From a checkpoint of a small transformer trained on Wikipedia: untied embeddings.
Each number is 500 + 50 x the weight over its row's rms, rounded and kept within 0 to 999. Layers, rows and columns count from 0. Numbers have three digits each. The size before them is the row's rms in percent of the matrix's.

# layer 7 MLP down, 64x256, rms 0.333, rows 0-63, columns 96-127
093:559606519545529512615480460559506493452492544484455509495506458511479463558467528427530480500562
094:496547533510589406469477443512421404627470482551482544519411519423447550483559483492463600500513
100:424525444549503517520588396421497615441421514406528411471562513480381542528556513476499517436503
092:529492495523489482514529435435502592532556563625456444423473524498503490586536461415467510528530
094:466472491562452505446559573509450419525472522656439495557518491570531456510490539540545463574380
092:450525512450482594557470439514528503408513512588561458392518507421392499508493617470462532453565
095:589499502520484463357529497415533476525465484554538496503450500508576516488495484523493498590522
095:509399455427531510463486465538520488550478510573415476490415497460554473559459565513498553540503
107:517458524509518476470470524494464542521526530472429492506471494568511547419495474541595518500476
099:477470488482501572520482681522547490534475480529509508507587524424481445599501548553515484584483
094:467542463502594500534518436553408518459425543490553522468522455397505496440488501497504533471505
108:505545433558502543473484485508512447511510545462462446520553555409486472474545450463418574523536
101:470468611557559477510552467488536478563547482430508470510499562582478569555550502519575476618452
092:487532524461478398432491508524541402551466468476440477556563526511469494544449476554443432529410
095:475513441559562553547482406485410485526436569517502439436425471464511530448500547437550393535440
095:477559507522567516503633499470515415599451434415553513573462414448379521469491519486519532419432
097:509462552581485557611545505482525526538406469526480515472499492470587498508502498428578570454456
101:486525583563469411416458558494552541463494452485491491565511594479378469575593561526471441482540
112:517445513479533511601573404500490490510530475590456507391475552482571505483539558481453511534570
098:504459480513440481484473495513437463500499505496433512467452460595617499452542508498517431494520
098:554487493532561518509475556481539575480602557438489534578542424585497518487525499514633564421551
106:495554526488482488533522479595508456487551445492459401618536436390503477497523410453544488424470
102:448517486439561525473511550550463533420510446531614469493511504536477559561508468529499380576547
096:452566453531517417525508510484530471468471493529590457532506557517462599426490486552614565505644
118:502500427553507508427493523449462416656476516538431536508541470518513469550574443520425530538519
102:445335477485461457438517399469456478591454563475413584423522533461542487510444470478580587480561
091:544540567515498542417524564582434442525572559488486535489461447436494533558475542505443505499446
096:569481547447492407523550580513507508527538520535474460454522504446437427525541485423388468585582
095:521622594386509495542530446527522544447517569484549510489539462505422504558448537510497474525528
099:424501444441455495613479475571565491575541426469362520516450376501569396537508448451438489525548
099:475559559457502550453564478548499526395546441460523555497459523462446495510559560507427546480481
138:521595460544466458502519441571510525577503498506448532584540486561583586554507457578533520416492
108:526493542521527467541487469498509495465556556376464561522461535450496513415501451432485568475463
114:547469498535430434467557455437492446627503483525472526490432508525578600473498531427445469513545
100:476519468420524504548536566462526469533572499533484522544443508515505557418511522501434512506449
094:487561536526545471545367582443431466510483530400585543426487512494514579601475404565577560487530
097:531503426440537455447538494456483439530529477500467464517434541586510588498452556504568469486506
099:498578536545430524587459533482522609500449450592467488459586573451538495464481442514516447568514
106:518504528553425445452420496488567522566512521440455554555534470525543481468533494462469432461388
093:478493578434543511620397546530459550482481458498542511496509531403468446557462541529455522460495
111:575530485505464551556447516571479436463509526488635583540451528512457457521468525501434497521512
109:471490399494444476378599517414519443518436531562585508531455539607476515517408579472546413559440
088:615482503525483545503509432572599518515515419442586421551438535463497546496462489462467609422423
113:454521445472515543482458511547513511488517486445537428479539520501405504439447543504377566478503
098:566467543458491576376487494428488479423471465415537549492603552486524496480518477487447489530505
100:462479506482501496455579537473526504558473614461451521434455561390601508453496439393514477490501
099:491528473585477465504527443534453425536398566502441481528519488500500482459491457495551543508461
104:568468547495585478438575590454435632484554505538492537546496467492499475531442575537476450488413
087:502445491466491484415483426474554594468458433616612442475476498482479438584512460490425488494427
097:556530451440477512554549527481545541508492524476560420514632444602451508491502470582474413446551
093:553482458611470526489528457439471613466560453568457462554450472504612510444425535518496420474446
099:555434421483568455509502550376505453473429487527464454397430513519444574425468485411534501460540
095:482510589495465553510407529542479391494467414527472550452548434446573362632446413528580451489526
087:478537509480434561487550573513486456377534526463638553489447416514485578470519496477577526429475
104:545515382537497520487537538509525459503553560498532435586545469550469465487480525458461589535435
096:506467455525565471502541482456471588566457557516437539464458475529528464438508583468454465486524
102:545544537489453503486500477548551520449565485532607676543468456532475524501534473540553483498450
097:469572496458499406451508480553518479579509485541514468519460498491460583509553440541476500546583
094:537434575508509519468375540447471485510556570482730504518497521576469467554492529434467349501512
097:504597610475500496482515515476473459530519534447448554449576560496468487424483480450620492545466
101:432504557518449472485527514482474477506558515466577375472501435520493483454506488588500535524451
106:537489568527463457527451493514489405455463570489554519475463494477594556476460532503579409512515
106:453496524412488493620459594501458515518472475608531475529499487449475421456572464458474582495482
092:517541426503616440451519459530468393469499423461457552503518546461503434489515456594399546532521